Weights of a small transformer language model.
Architecture: RMSNorm before each block, some layers without positions, value embeddings, a smear gate, capped logits.
Each number is 500 + 25 x the weight over its row's rms, rounded and kept within 0 to 999. Layers, rows and columns count from 0. Numbers have three digits each. The size before them is the row's rms in percent of the matrix's.

# gate: layer 9 MLP gate, 512x192, rms 0.127, rows 11-34, columns 0-191
# up: layer 9 MLP up, 512x192, rms 0.13, rows 11-34, columns 0-191
# down: layer 9 MLP down (transposed), 512x192, rms 0.0993, rows 11-34, columns 0-191
gate11 102:506529481463510485482443472471476479539491474525506486475462500535544544483537496475494507543511531484513475517512541492527480519505482525464501527483502519492491504496485500485483512486495531431538547513439502489497476470495525500520496508477477514526522514516526518476494512537528498477499501530508514476547478494475484512516500500564548500506495468492469477500511512485473537473502531504485490516518527543518508480504507471466476546526514469419478555499483440514477462481504497517477527538510458470479500498540499489518515523524485492520497521509508517536503496524539468485
up11 101:468510480470483482480476501505480500492495442529521513462500520484481468517534451448532484540513515498543509485485508483481470493469539521524520489519540489480496497502447491435506496514490496464514526499486503537521500453502497507470502460501522509484508498464496484542491518501479523506514502507501478465500501493477427508512489530478523513550486503464468514496501513515498536477527490522530471472468460530462477505523530463505506535509485478501496535502461483465517507540501512532491505561501547479498501557498467489487507522533513551512507503504523448501519535554469487529
down11 101:476490491464498486487520525503515530524509497484451477485497498555518503497519500504492504525460534450507514550490531517473477530545509492529484466517528512494473540540497493535525523490458473475465482499469460505478510471480467538498508533512472523508524480522478493526533483523527470490509536517507475503559525506471478494511493492493492500522502471502492481535485550508495544502522449504512502468471464500486489509509538508512502484441470483520567536484538485476475524505562505509479510456533524540505494528503514492515518455519503575486486495524499499498516503516540484516
gate12 096:481467501499458502487464514518526485495509516472510504448484510517538511457495486510491509524458482492481518523471566492517494513496486523515537478488483518468456453489467526515519506524477457540472507522500536493521463517503471476515512462505505497483489524474501518483481485512495498493491526531461476469498466518487486507525486493547476473540500497513472499483488508504496550588474515531498504516523537485436524521537474507553550505514464495498520465462483509544522499508524484471501494499474487517521468568484550514483489521501495463488488527500479528530523484503492494546
up12 100:514483496492516494490489522503477469490502518514504490484474566516498553506495515510573512525522542490547494476482480533477495506490510484438480507502506496493498492521539506487490547477466550499512527467462528492517488467488492544494470534519511481545493490487487502507530514518479431459506489468508525527454535456474496513508524479542494455450521478519457504495516493512489463491499527527530542512505478490483473574473479527511491506506455488465550509487498536465489492499461490491510543504515523497497537493511504491531494526496483471520490491467455519499515501476516513471
down12 101:440489541500495513522538532478517525482464486498486513522556528488506513501447505457500536513482526513504517499479488528514492470495522488495456546473523560506482498478519507513503506482506469495535472477484441516483513515539480497533434475486513486508473476487515518519478487470480464496514521524486509508519474510441521498507534482550488553519466468499490529481501491460504512459534503450454537525488483498502512465492485465519480476533443484518474482492495468520513535467469484474527515470495489509511530521480513488499484493461508459499481486465502513472519452491487481509
gate13 096:497472481524493500508485488475475540476485483492499470506544475472475527521501493514515477502484472501498496499514482466542554475531523503460506501490457459487509474541445535570518522519562493533494492501473499485524488533510521534531492488520480467529493523464511543499465538472499521524521490511557512522521490510527484481479484478524506473532514512465498492487473474526508506500513549511464519462491538553522531487499497542500534460509501453490528530468466477520496466504511514492528491490517536509481506462478518443503482529485507528477461506512509544521527522516502478488
up13 097:521477502484537552507509519549492521525476489492513534487475445545517492480454488479479500470532455493475494490494505482524501487484464457529509530532500503514516485498501518524509510486517496488508490476532518525488504492503507543477464502546478475563480479492509507520535492487482544488519480516521542497507457478498454489497510538510508494519506499504513551475510464529501536495490540558488482501524541551460538524454507520490507494487461445498520510496509508470503520514503470483544448527506514489514480508548465475478529476511482546451508479476498462521526503480504492540
down13 101:500513577506494494499498543520497503491470471519521468490519521520477530482517477472443494525510542483502495519469526489513496486528507504542543479482469502500539544507471520493499479501474511525517466523539469528491470515500473514477473519487562478472451492517485509502468505457494483463534502505514519522488528484481486488491522515484496503480452468543517525465558489521543521503535512480495482512501498560490549480493455505483501473495487446546518500483505472501462528540470464480497495500507481504491468495493516485526476507432539529496510472531499505494529532476495512472
gate14 095:457485530484480481529484513504490502468526510493504486534493474500546448533479496540461522534510512495509469521483530512553513526479501490511538489465487546486455440514508510477538512492481467520512492496504506547551486495490498534494503495475517521514489497506477482481483510537493514471535492525470513509457479481501510498485463506492453492501496434470483480482471545472464479526497472535479478481468495510495511488470489472546486523493532494481520541471466519510464511519525493509476474518523486507530491548496519499539487511493461462509477463508502514547465477507544510574
up14 097:496536532510476483479492472527478530501527506461502469540499501486514457504472450530524509501517456479522470508494505484494497531483527498519463523522501494508467512476516441482520499513501499508537494537506498503550549464552531527466521470527517511492512528465467434483498536512508520483521475443517518463532504477478506493483447459477490484512488477461508447515473521536490518484480504440482474534461487506477493525532485440521528496499514535481520505516492496464470482517508496513510504501521493513530515484475518524500512523496465543538477483516472488523467494498514494547
down14 099:566509449542563496507485489517456494502477486520546549485550489468517501512483474489541497480493500557490489454486526493501490490489470531519490535520507515471483525502456456493490542476471531491487509515514515525510541499513493506477502465480523511493474534495531502514482501499531523478530516511494540438491550515498521495499505503498522542527490502487527490480514459513513512541495468488479463513463486500503525528510493485477509544463487470506489544508493493487477482530477510452503515533498550501448505500498482478517486521506488532497543459484544525524527516495524520553
gate15 100:453437476510481488475499493503485535495534513541528502471472531499532488512478481500510482492509454478527487507477456523472537536536520451503492477521476492485513481486482488488549468491497498515521502509461518517471487521531485509521469511474506516513476512528517549491507492574492485466497492486492531482475482535518479479484475540545518499501527504508479522536490496514467530530473490526468531473468537477512513502485506542515483509510470520486538494500492489538484503487460513526480506537453514515501550498500526496461458446525492459476501513471520468506474544538485541547
up15 105:442486506467500506463485494507506499510537487498495502485511532476447493490474483488483466523511469495537490507504505471512508498538565485533510488498480528455515516523493528528513497486498468482467488532468484495495507502503544513496537505486523493505499555472539505515492500524554467517486519494492492502470504533486503503481486555542526560458503517488488532512488500500486490574472533487513465495462511469465521505554507528489512501492474535487558497509505491531502496468464473482502528520470524480475458535505538539527527478525511468504490541533510460467457493496470469514
down15 105:513489521507485512476455513503520459497453531489492531513490508531467470498500479487470492475483518518479483554508514502469501511479508516502521528499443498517486512499533469451485490530526496481477479486509538509480523509490516518505506524492455470467497471459500511505491500432564523507524504498478470514502488450514496522467499496507493503530506480493501444516511468536526483504555523437506518512525484480486504500501521517468445506507514533553493553486513513478475513494537490504502472466488514491433488461475497478469460488495483515494544498500467434521503525521504450481
gate16 095:490497495484476522512521506477505499526478475489525516495518515478490498474535522465514459486513462509453501462521490496538501495497531500501581466496457502529523485501452531491480512509500477495556467531535534518491458512490514452546510500512496555542515535500483503499491473504494535499500497524524548495487487470536479450496493546548513490472506496492522477474484480530495547538473529524494503527498526482485503490532503461495555485492522500528479530472470466502498515500470489485474480486486524496491462532548529509429488517489455529475510516503484474476527467502480493475
up16 099:469499526514471513549543509503458534474514529481477520528515508525497503524517464489515541514515502522524499514562510507569516528503487488519513513511571540484467511499482483495487493469530517504459470495486487487538502523458490531486503506541487464496484505529521503486478500506500540492518499547477486536521479517529504572500482525503486508512504478502514485553505509470533492525499525513494479467480451457458525491521521473498479490488491523522487528528466488501455478509525508547468518522495514490496487496459483521568500486541530504501447462492477498522514526498474480534
down16 097:488506529486512505544524518465507509476549518535511512528473530491504494523493492472470490529454536464449504539499486488471483550522438466513493493441508539539499464499498501479535475510490491481502527510518506483513452542514482476529493547526491505519483523519526541489475478480494497437481525485477497513528511520519533434517494492547513483502489523510506518533517572491519507502507506488482527480484484501510472502528489500480501518506496490499526481496503486481544478542456463550513467473508507461517533515516512496504462508485500520481478572489479516504489504462468497490
gate17 106:502448488502505491535523524545484503552514519509496459558491495495478484522530512510497502517529539485531516489519499478464527517453540506473506517458520506474493526495490485517469484489495488492489515503528500474456480498499504513536502456561478546512507493497504503475461521565526450482500520516506481522499505500517523455494491541539485490514538528484501478478458483494514512524495496514509532520468520481535502485512505452528514529496473423502457496478489501506498537489544497497538470524483523526495486532505502510511509483501481435546510481527496439523497507534477533533
up17 106:478484520518506540472488512478501513470473492473489464541537480499519479502510461470462507506439511463510515572505503489449471521513502462518520510467506492484447509515480512469506547530481538501488456526484489489503526493515498501529502498492498543482524478511487478452473522484515485503478481469491487441491483548503463494518526511492517539512502504524491533502514470481501506486513510467430445515488483533484512455476519529485481471505485486491528497462486477474484470461496493482493486494491513518496467521513522528533464502465523516535547487483482510493571459486462509519
down17 105:486475554535489554467490480437532479506497466503489502504540514562499506494489486480500522473506495520483504522465510500496488518475495476505475507531449449487488503487510478514484455530565489479496489512470493520481507536461511496516553491465514489531516494526516555474496531502488488528496489472483487535494497523511426490512514501494478456473517498481517536525523462485472538515463484508503523532475528497459528515523510538464492515478492487480513467502526509508485508517477555492533452517464444497451493528524522521472498499477472500513499497471502479483480513479488540503
gate18 098:529552500513505509540474525508529507550493501519475516532544482534511496550495526478539539461470519471504460536526494496498533497545547481491509496546500478548501496463483498527535461510524480492489519474480500489486555490513529492491497475529490526499464519561476524507466490498498547505546516511476495488506495455520494485523530509495467493517518450482475488482512472518518473478451495523474520499455476487547470533508509499503466475531469508501499492496508527499501476484496515516507504493504488491555507531513485494482472491489458446494502493494421532517489508499454479502
up18 112:523497471527504536522523519514493523527539470506464468542532484526494528496503511493511517425467490518519462526481530474489498466536499502490531509545479449557502493504488493511505504480493479476507516484506493500466478491521523483494527494491509565523523516503507509469508508529488530530531520490551491473552513519478515523515523487512521515504464511474529449523482485512492500510454532466472473531504530474490493529550476497469499517556491511474483465529543476489475519502510511518499499462480521500456487493536491508492475529490523470556474474502485515512470475483449443482
down18 103:524546531482537499536520512486555488514474510476498504503499492508453510537476487492532504469512471517532506523506533482506548436546520500487485488539507493492515554501518503552527499493513496437494496500508484497518548465520463504490525545524488508499510558527543521511493463473499532491492511525440513509517536493489543494532516552484492504515485483498499478506506490531486503490493506499479512515465494465551461492531476527508463504551507536525504505524509481496500505500493553528468533515482486495502508498559476531475489499488466486488493523503475548469490470509494445507
gate19 095:512514487525530469503524509494485452467489539515460526468500487498534486480533495545490518442480514485478450489539489531506535527489490487517488515473515507503525478510551533501480518469485545494528536542464475508476511501479479518582493538498498531534520518498492518498532481514479474522475479486517532523542503517506508472513497498561465530492518529482523517487537493472489509559506478491492491476512534471491525510493461523495491520497527502479489471515516503498477484486472486497483506504542440525550520519495511474502504533488479477510472520477530496504481501536546576494
up19 093:523445485452456501493531482474502525509492503493516567464459518537479487475524493501502498576522503507468485436503482487523479501485486511495497474479524528464508499538506517503487483467484514485476533481467510489539493469505542549513523526532521472491462534500491534565518479502505472504510473490498506514503493515479486539547507493501513494530544524520527504506493483487503448504512511504521489477496475462471499457532483529522502496460531510517475537522485509495494481454461481488544511493457489460503520525506493504490483478533481517522515513518492503466470498511547544553
down19 095:457506492518450483527504501490504517525510520441513498514480480470472553511505521527497469488500479472537442476492498480541477448486504510487474525490502492467493505531456527503512515498504506495468508495444523489517484527531505503484501487486476510486505505552493484492481489566482501479491514465464523525487476508509483509501514509491487471533486471494468518492493405489521464560524487527519465512445491517483496495509491507451503520500534548525501481476530485461474499502490478496494483523525531509483450501550519455466537480469468538453509516491478503513500523495486482491
gate20 105:496467514487508510479499452490508516497472481494486487454497519529531504483487485525530521536517481506511509509537463525536530513513490487480479527503504535480516507493506541515513470526492477516443494496470522469447482461536489472489495490507492520501512529499455527514539466511548488477503481508507520500535475478545486489510521511513505470498499489504463493484484489524483471522505521522479474545526506575525449492537489520511580477493528500518527510495515470500477481479491452493558541527497475523516509530490490462446516487553484475483515531487563525511496480498491466471
up20 110:510486468490501479502471503526525483479464495543495506512534542517491527481491553536475512539504492523505490507470468597492522493458494491461509471515507539498513510471531501516525455518506526498478540468479528486538507490522489457523493474496517553434498490462481503508532473483494448549481501482523502527503529536508540533510501511499529502508461498499494473526492480503464455515494464541486539484463499552492516505477451521517527530474486542480515512511511539466509531502488498514489521515479509508492539514523486496510482499491470489518525496479481495498473482478469467464
down20 107:463496490511496505500519477535493563494499497564524522501494491511512463480514485522521496520482486462500524564451452508497467525530512525505495509473503472547506504515489496520500502513508475497483511504487457480493528509495510523523499526505490474493468526478511490473492545514534465449493512448539536500468473545539518528516486498512520500448528451466478542475479528518498508510510508514498448526505489490535537458527489465535492464517490534502506528514521497517506531503479500524525534507499534528519533490496470498475492542553557514490476505512519500469540496538482493545
gate21 106:453476488475494455534507497504474494529526508515474483494459547496502518491522500461503484485535479505512529453554535497506521519480484472534479508527519478570500509489508470531456500452511486464500503519488506477519462495492493498525479506513468483516478449486493486503537495533533515514479486527550516539485493455512472495477470491515504479508514516466482485480537510526475499458482449513541485527547465462544495487511489522503531480475512496464495473520471501488526541489505516513519483524453467554533522495486483478485509482539487532500502444492478477497480440517496512513
up21 108:492504520461519476509501473510509492452420508548501500513528479468502487498508513518536477506478517523467472480492475513464482508486479468487458526471487473461486492514512545474503503574505499511523500508481527529467509447566524506493515468484499500524469483452532484521471487539520516510507502547495513508535493482497472498480561504517488509501499539468533508481505503531525524471493504494484488506495526478488528509514536483532477482519471491485501528500477516503447542447527488490519526534469464532526512527452483482474496510477551517529484453480497520476527518491522479517
down21 112:522513496497504513506513465523501485484459467443528496504531465482487476449528521491545508488562549523531525520561502505510529489525498473471519465506509516486469547532524492489470513553478492533502500527494556503492506461518477478498522466500455533472529491497507548518480515505520507531464483500476490488471484481462519484503500474504508508559505496459498524436535451511493471504522516554513472532504494530506485529501504482475502501484465487486532513518502501513506500505507522461520525508494548513501486498539476509516498480530478496547526439491482483483521509511495489454
gate22 091:472492508519502577469483472525501473502494531502517445462476519528521525509494507520519494453509507488495520543462497504499538476496459464455515486477479521482484445484486480530518525475477550501517510481488543494506488527476522469498503520467490476462526482492497531549526477477547452513480463481508468547520474516482468459554478475526520527505517488510494508508475514497493479515514457506480505492502516502509493490500464503533508453519503509489502480552511476471488482486497489450480485484524503518514447554514515462488498493489455492523519525492481523516533448488506509462
up22 095:525499466548462492530480558507568480462536504477507491544526559485500518515493575530493502521537475481520475507488480466487487461508485465452493507475517484527534503490515498471513534488525516504505464495518514477475511508481463480518462489539490494526495502537485502536535487504494487510484500505470494502465508502528490518467513538509475510525480448516510510492461500509508494489536499544487492483467534501495479549539511462513506492500516489490477458474541499506465497473511528518487515477476508501482470486517510442526501527499486473477464487512445500539511532455522539523
down22 097:505479501522465513490467517518482498498497478568429522523486491517490494506545519508524459540508496495471492528526513533479476501496489519488441499511502547461485492494509526520506458526473503465483507472509439475492514529495490540519492485498514498515483516505474482527511497480483524500533469486535461515498465500515503486486499563517484465490490495500492480510518513500509478504473492529517518526502486519489478498519489526566527524476499504516481556517481494457503539509501514481520468466474537522511523490519510495525553524433522500487507401473517494476522543509501490544
gate23 101:544474486453479487502504534501470519516496483505522476522501504479474510490544529503481490497479490516469528505471466469546510574494480555479493510478479524521551502517500503525522545517546451484516468470449470467496521532541533504482470509522467491501507488493529495525501501493483511512493517476509474512525539497468518466524490577518493507515528495507526536514518552542474478521498538486486524485479488539472537504484515460502545471455511457527491530507490467531515496496518459537526541510464479491502501507483508535492467490504497509485503457494496482458518517496499494487
up23 106:467475541474509507540532476489495514512518513509512506526524479502492511481497532496467524475502520495503511495485504520495504470442465474473496529491472543510521547501540522514487464467456487544544519520480500485492532515520489480528492492522491528497439522529500521495457507519473497503476530507501481480542504444491487502496462488483529492482512472555538506526504522501453514529504484489489531503545466526460489500523509479523507556445509452504510494439478483499494530535464516476520509545483471489470483501529518470515506513501528498498455530557487509483469530491467527533
down23 108:524476481510506514502489486478515488506478512493468473566513508492491540462488520530518505493457517474507527533473485498469532519513548485509494497554498517518487513494503478489482504509489494487531504494501479492445542502504514511510491507502504501490498462527534504463499470509484541487507520523534510518515515505476556520470497502519524475514491529519524503531504518500462478474490567493545506502512491554451537504498516534535511547447465491504495526475490484513495503515465464540468520500556482517494505537523523519500534541448476529466495439527494457457506533538512452487
gate24 101:462490435497505486479507495492515488508472519480442513477505502496515495471458540499473482506553492486510495473497520492475538522486529505478529477481482546543534506523505541504500522502515473464509506492500515475460484510528489527531506537474507522517491492504508509470513551493522458455502521513505534514493484531496495477525511508473540475436501476507499497480420496475487522521484511516524493486514465476530479524500489530490504457489516499472511558446499445499507475477537470500504487491478487464534499507550509457508509505512473513496523493537454536561466485529512510495
up24 099:522534483509506479491469532536537476500512506471511534489455524487499524520479487526503525474504500473462488514525510494501523498465523527487482550493488492501494502507488469526483518493508514478487503477494502450518469478503453522516486464457469522514501501487458515540525496521520476470528506469442477510485505492534492467483529462506483484524521479520493478484507497497501531473482448479491485525491526542528485527490521500572455527478523483478562500503467512532538553490488535483501475489450549501455499522488519494491486497482539500470474550518459463543482510476539533485
down24 102:515479499492522482521515443518513488547497488484518535519557478502495518505509509504509472521471507546446510535440496466455484489505484505526512486481471479503523551507505461501500530489470484483541508517458454453481503519494493503509494514461435477518507498532484516543498498519518480477484545521489542493517512500497500519500511479546523479461502551488511488496516493455462503509483493484532516479500489470472494485519515440535508479518487501484484491524450542493518502508509476512492483453503512569487540495493524533524528521528556494510452545486490495491497518477517519484
gate25 101:508471484529526470541515486504536510520518534488487503500532489493532499515495492522505531494464529462451491497459524472508481520486441486512513520482471493491528515475489524487498485498482504474514479513505512494503480514465476552470507440491477512502446492484487501489501562499480478487486481473501468511491475504502482492490432479518467470510506481504462529515473489487506481516536515550511537490524484496528516478474463521517463517458562454519512532457483527504516496499524538512471431523476496498525481499508505503565479520509481491519474465492471461537491533483532517548
up25 106:525508479470531494512497456497496458443510524459480481472513523471521534544505471513517527498460513513546515514469525503472494511519464490493482512519451512508476507538499514525491490459486511524499454512502561504466502553456485493511516481500516519512485521482552551525497491482441477519496530493491481506506518519475499466498520463490521502488516499493514487473503499498525518521487489505539502502467522486485498515462472521493462489458485488538546527527531462495521548503539491510487476489462455514458498539500478526541549522472494477544476507504476496559490488462505475486
down25 107:533507521481495490516512476464469491475474529498463474525507476477440496530523512489474486506519502504478529549519479494516500484556518452512547516500543507496505522481482500491508541539515474455505523523505485510484493489521454508493503489476453517539494490564496520483482519455469487466491541521533477488517490491463508459502490476504494495526497480483479478487461500466529514474540476506510523562519464499480489514516517509520521515479518475531517493498444491493479502506445542517523484526495506506518463502481478527492505556470490543552484434486501491495537474507476468476
gate26 095:492485488474484505528510468455530509503528466535478453509448540506476513504466509532508513533510528480489452516505467481489481490506452474506494479520509503476486456510527502537470541489526505482513507509522469464525465441490493455496514514503525459507498484476504494482453481490522516473467517513469554469484505491488471492547512481466464497488523499504470496495461485501468505510499509493519484485521485503527519500482536543474499502504532511516470544506516558498540502555500471491522448498527472526489524506562540527505506525511502467503534548503524451493510501518526512540
up26 100:515497529538480478552464498478512505473519522512479497497536500542498487513534500457502508529441472497526534492501555486473513499526508481474524486504498457494522542510537499541484502498496543459489534487531479489489454501503484455511512514461464525470481478497463512475498495501496469522465536487500491518478472483500494537495525485509506516487496538511501548462473521481508509484474507478516506472467536498497497519479481496500477492525526447514492471475524538502494522456518504507522459460508483501500512490444527465525519509469501459455512571465476427530507483517476508511
down26 099:536500543491497509496505512506514461517520509488459544509494499460535497478464514485448467543498488510477509483559473521497477460530535491500509472511453537515467530420451471483466508485495495500520488506508517490497472481463497508527496487533533542501495505466482502499542493491502492502509462505501483501509485482496517499528493517499530509490480485486419493504556518481490496551489463507547460511501481485484450515562481485504508508474468471460471502515503512488510536504551484498513520496524471517496496483454461516479542483503518508515529485500508533491494530530541497465
gate27 105:441531476478508545510482463452550496530504499548513523515509521523532544486504516523503468522448502485512502503491530522500499516529454524482540508475505514497529494538528514518465447488445481492510517519473490524453489488498511516532520496491528504474528498496522539520524482513521473516512490536522509520493492524480517490474504536489520434510469511470482512462482497469510506467495483492491518494481560513499547452485510510483494481474472472470491524514484544519503528494541486478508438505524470489493482536475513530516492456476523500513533512484471546531475512537506486528
up27 102:491509496513530497483505483498559526445537534496536487499484538504486492514514504520488524503532536485523495504507473475466472522465516529460502513470472505493463507469466519517474544514531495512508501535514496481490492521502462520554550523515492500490477532461507532510515529504524524499486542479475496494461524509531450503479509518506534467481501500509503520494499550528521502505548538527469490500492493475470458515495474436490484433492535530480492486542521545508539482475473477512522566513491520444494500503503483545501490524478464477493517513491476507452498501481502472494
down27 106:544483492489460487477496499510516457505573473488534523487475496524501478479483475493543483467466448506499460474540512509512472486469478553494526517516526476564462453532494509522531506510487526514484495468498501500498549494472534549481477514487535540536494479519514482520486488511524498473479508495484521455498478505463503475512506487482504507532493511477501489502531513463551517465533486515474516471448508518496517545496499486490474513506501482527509478485512499484523459447481514467450522454490460532533533479526502530512497486520478537492526505469495496489518492444498511517
gate28 096:537482453499500488503514489510465541487560518515522528487487522489527455482546499552524458506506523492463470515507454529495485496516484505527522496519537465531490517481504503525494502446515495553482519521454460470501489487480526504577489495504503520476463540515486521511524527523537486509543501534502578482535513508504499550533490503469473474527549467493450487486520525489473474476507461493474499535476497488487554533498505527507526473521548512502492513517511495486500480499471505509500501512537518509484500513472526515502465477469520512490500523492501517461514481498531518493
up28 095:546538522468472543512477460511439518497501502453544491530492475491565481484552500483498479452458516532488502531521523501525490482485509520540505549472549465463492501438495467448517474458470530533515496475507503456496479497525529498502510514485500532485517527512522490538513483520485521481505496511489492454485536490483493500493483500494519545516502468494456497483484517518475510479550485493509476488495492524501574464494500505505493485502513499498453501507461519466485520483484512482492541510481485479552496447464472496476506488499503493487494507505512509508515540474523529524
down28 096:507555510498457509487496506516460470483462490470462531504539471477476501489482504463471449476510507518506522499522525469535502492502539491497477485495527525485497483468523499482499494493466469530473559465454503528499491498557511490477530523522472505505541471476517523537479521508485491525515496558481501476480500501490537470488537507526502492490510458479522479523467440502515511516520518494521505546491500501529527507436521505482518501534493504485499542494492477447497521460516529492480489525494518490490544463460473482563537480468507538526529488508466513551517511499529504500
gate29 107:503475523502514479518541481461484501513490454478494502449497503466482484499546508487505547514511510537466510483528533496533488522482500481534451519488486455491481484567514484525495533515513503481565490494517530509534504426494528539538497516537476513509511492477458503493491506465496537522500508488483501499492468494480501487517461495494457479502502468471476499465523514508487465502503535511490484525532494535522535450482500489514526499473513512479511539546486469516531501538545537490500453533503511530505501453519477449470530483471485503485484531553507473477494510527525478508
up29 102:490480519518502482540510511495479539458522532477491543527534511503522509489530517490511513477516460498513538480466512524494531488480476538500499495457515537474522542497501472504478495520480508514509551442527465473520495506495530497505476503515548524487508528488510508522490491474528531532485487516515473500500485516514403488454510544495483484470456489469492507555492519520453487517498496491483499528474524517529503467464472531505531537514455483482458484519496529512476511461497487521489493477544481488480452520456469470501477503520528500548489472510485487507550476522503492466
down29 103:502528548488495496521500520463494600498526472469528506469468482532511527456523534504493488522508487505512525452465550521477502512497471477460520492498495488459493502539491486533489527487492541489492536500513465485477468528539519490515495528474491526494499469491484510523510493480503517485509492515512481457513516491483503465501486507568506510478502532515512495518521499509557461570500513523517526529508525500504453485524503488492470482477447453493530496504520513462516529488506444539508519464510501531509483498497496507497515518471510495532456526486506494485523502466431488532
gate30 100:462499497495488474495486515473500512531466541471471479502516505514513513532506452490502470489484524476505508459462480506507468537547526469499503491482525439547481524515514500514516546496532525502547519539493499477542491464480529483523496477537489508497466505566470489486494485495471534508494515471465453539456503519483546491475511468474517514509487509511505513470503535491536490487479521492483532470532492510503495472510506507508470561459499500489455509509518471501503461503521456506525516520471504491501477485542551518509470529477539456477491540548479520465493515522480485464
up30 101:520490488505497523489514549518514526540564483500533506539482485492513448514480495492505461473494469452477495482543479509481518536533507507530496527563482497466542499469484468475498476499463494538502506503540491520475527527503520510505513454543520546481549505504505487474495469555486522506491470537502510492541494494504498465524476510529491571528536517475451511489507457542532511501509480497538507523485515480480513533525534467524520499505504513539491504534496462539493513521503466501457532541481483516513502488470500526513483492525516519466485519523521482488484472531522515519
down30 098:494487529515484458507499534462513536535476536481532524528525536513554469497500532510456506526494537501508505493532495496470477481491473516546510518533524493542491528494481515500497470520497526520508527524507513462460511498468503496479508482472478470528511451529513499525495466489464469513460506481531469453542465495489471511473508475496520519548520525543486470541486511501527521497497499543528512467431488489493487493498491487477492439513503501510522503502469526509529523545481525518542474520515458511484455535523487459501440484487524504499490533504502481507481509451470505515
gate31 101:493512472522507495473524501494502495507475448552497502508515495537489513511520481542491515515487524508459495493469443549489508536544502512523513515491504493464468454527521478552497498494484512521546529543500489510490451518485504504486476465477534530485485500534508489532541475499500507513478494492510525466501467541541501541525512461445467523445480484530501468482523499508522473462486525477480511530510483515537511456522520475496515504505531492513465528486526494505494524523503527481518470515512466520490541544511529486539472449500523485523525503487496446501439508512524545498
up31 096:527477459483457503479485464539470465504472473489499470504500484493467488531556500541493518443482495520467527445484513510515501491484495496510508460487493539511521490508490476467515510513509496462504544494456555492502515495492492504521485504482492489503514517488485513513526513535505513547516521570508515488524505498495498461514503463524547555505496532511490467508522557480496487527555505566440514539542517459471543494511468505536526541497459519494467472500506496474478519480486498495484519526503486506507490489495467506469532501495499552512548527471484494504489508486503492468
down31 098:529541498496526466491514498436499480539491502482478511502482526431495528519478488507525454502494502459504480462497514460496504498517511492537492473524478521520510485460485494517490517479471547419506513535483477496532523495504519490508510493489478486468473515487535487483492533526465505470492494501524466512496509515477502539540503488468489532504476534506495460479493427483500489492472491485488477538517521569514530512501460448467482500518528469503504505512496495471489521529481508514493508489498472506471512546475508450492473498514552451534477484514472512482554529486515538521
gate32 101:456495495519498493532477529520533529501519447521457468497532484492500534500509509476509517485512538481503480541506513519476507496494462506492514521480459518534470483528535511543488533518534506481557501501511501540529505512519498478488506474472476510477470480512460519514487490471478543529555463513473492530511511480539476498521502469506455486524474476478483530478473492526468520489481517487483478544507566520499472483529498491500515480533468474496514489508509474488516486483531524569514509537509484542514489487560525516529517508539512490481538472513478533493494538572467481499
up32 099:525498469472499478496494533526511504573492446532482509524478466462492520504506501485544477487529506528460460470460478519485513459464512499552547538499465528527458485500492521522476506521486474474493465462492509470448522489523511500539498489463538501483525498478462461525490476475494499503546511553495491499498513490507559525502522527497497449527491490498479527541474512510521505539487469508505513525449489527453467537511525487483506511534481503476503497540484511489482536457496521510512469495488548516491472505483499492528526476483505533485506524502477498441509492491488495510
down32 094:508553468511464500527522507517505472466533506529501485481494521539488607498512527489518549475521513522539492507511507534506482435510437502528472543502491493478476490491490483484474499474530521511533476529507474483493522497518516515516485471503485491547506503495503497525515454534508477475507506555489565512498536513529495508520474498457492512488536521472490493478460468552494469482502500499436502500451522499489507488498478521490512484505536521525505507545492466515522509483509458467495532544516451507501533470521519521489520479490502504523516484527480501487509491512526482482
gate33 103:486537467526544482470473496506519501501489546493521494478517550516543487528462502485484536490486539498523507485479530526485501515471470483499470509460524497529511484567503551451526482473484493512476503521488506523482470505471455431481514484500508541462485476499506506495516452449508502491531527465469539489478521477483494509540522520463494505496527472521519485472493532450471474497478465527463516515469534516505472476497496549540519503509482512473530486450481521494509478516480480536526495491511515513488485496456489489494453491493465450495531528527481503491481485467513502480
up33 101:517488506465498506458547457510488515508508500528534488495484478533506492492460499527502513499472519484495510483492500501462528515479519527480508485502481547478467485513500483454534453524510500489489484499479516500512472498525534527508518525518489446498486539539450487521486532547494501474482507508505487518546496524506504533456479476485511477470488479505508533543521485533522527507486524541496513473489520525469544465437546528478521539482502531490448464552472513517494531470472504465530479538514485500503481522503468508516511459568528482491460490459537510503455510503501518521
down33 102:445496484485473475501517529497527483503474505463524534506471535509494489516483474519485526489475495475528491511528546508475514478518496489466524446526518483503472483563507590494539515494478507498524514510471501523455518500481520481505490497521448493533516481490523524543496526492512490517498488494501532484474493493536508483530489490515466494481473524479464459508503525499501519513476422478480508517520508509552537497522476509489506487533448528449531497500489523520524498501478528535488491471495484498466487551473531504443532477507477462509526519509493482493501481504456506562
gate34 097:514477530470535493509473454520487492533532470515455485487536536509494499510519490538495545506452509480519461471531454451514529508459510524483537454480511497493456501522521523558530518501487505485507476529525538506522469501536528529498459477507509510495539525489527494501474499529507502476489517478482492530537479504496527493488479499508479493499484484517468518489494523516526510491489528473478447498532508489505532507507448498517556505534544523455474505500535456473510464486508550544497550526488464525511531486499498510517506519490499473508517490531512484508480434513546518488
up34 095:501504489465475451523489507465488507492512489502525469515492508469521502526506470498481501501509488462524486490537517515473487500507535445519511478507543494525515473505482520518497466522529447498468518519520472506484500522524460487542518528506520487478558486489502474520486451474483528488494542502512510459475510524473494541525449534461468471533493523450514514480518500480474491432517501464517460456515505501524451473494494525493483457484492491459546472473476509505485506498502465475487514494519548470506543473503520505523529490501489482489540499536560519461507485485489546528
down34 097:461530529483512518533482511498467506516485458477474499517491498510480487530495476476504500484506503497505491513531554521550518479529504441524520478550512513499478511505479472513522485515526454473528531474515543513487529524488470531458513486532497479563506528494513562506555541512499495448517459507528463510476505492516476489532501481508509492493459529506536472533503521530466484507501462511437490503519499492492515482500514558508519492507508546502487521504504523511526470485535467507554502540566517518491478506482520469524503501549504515538498480505505514478502516516469537512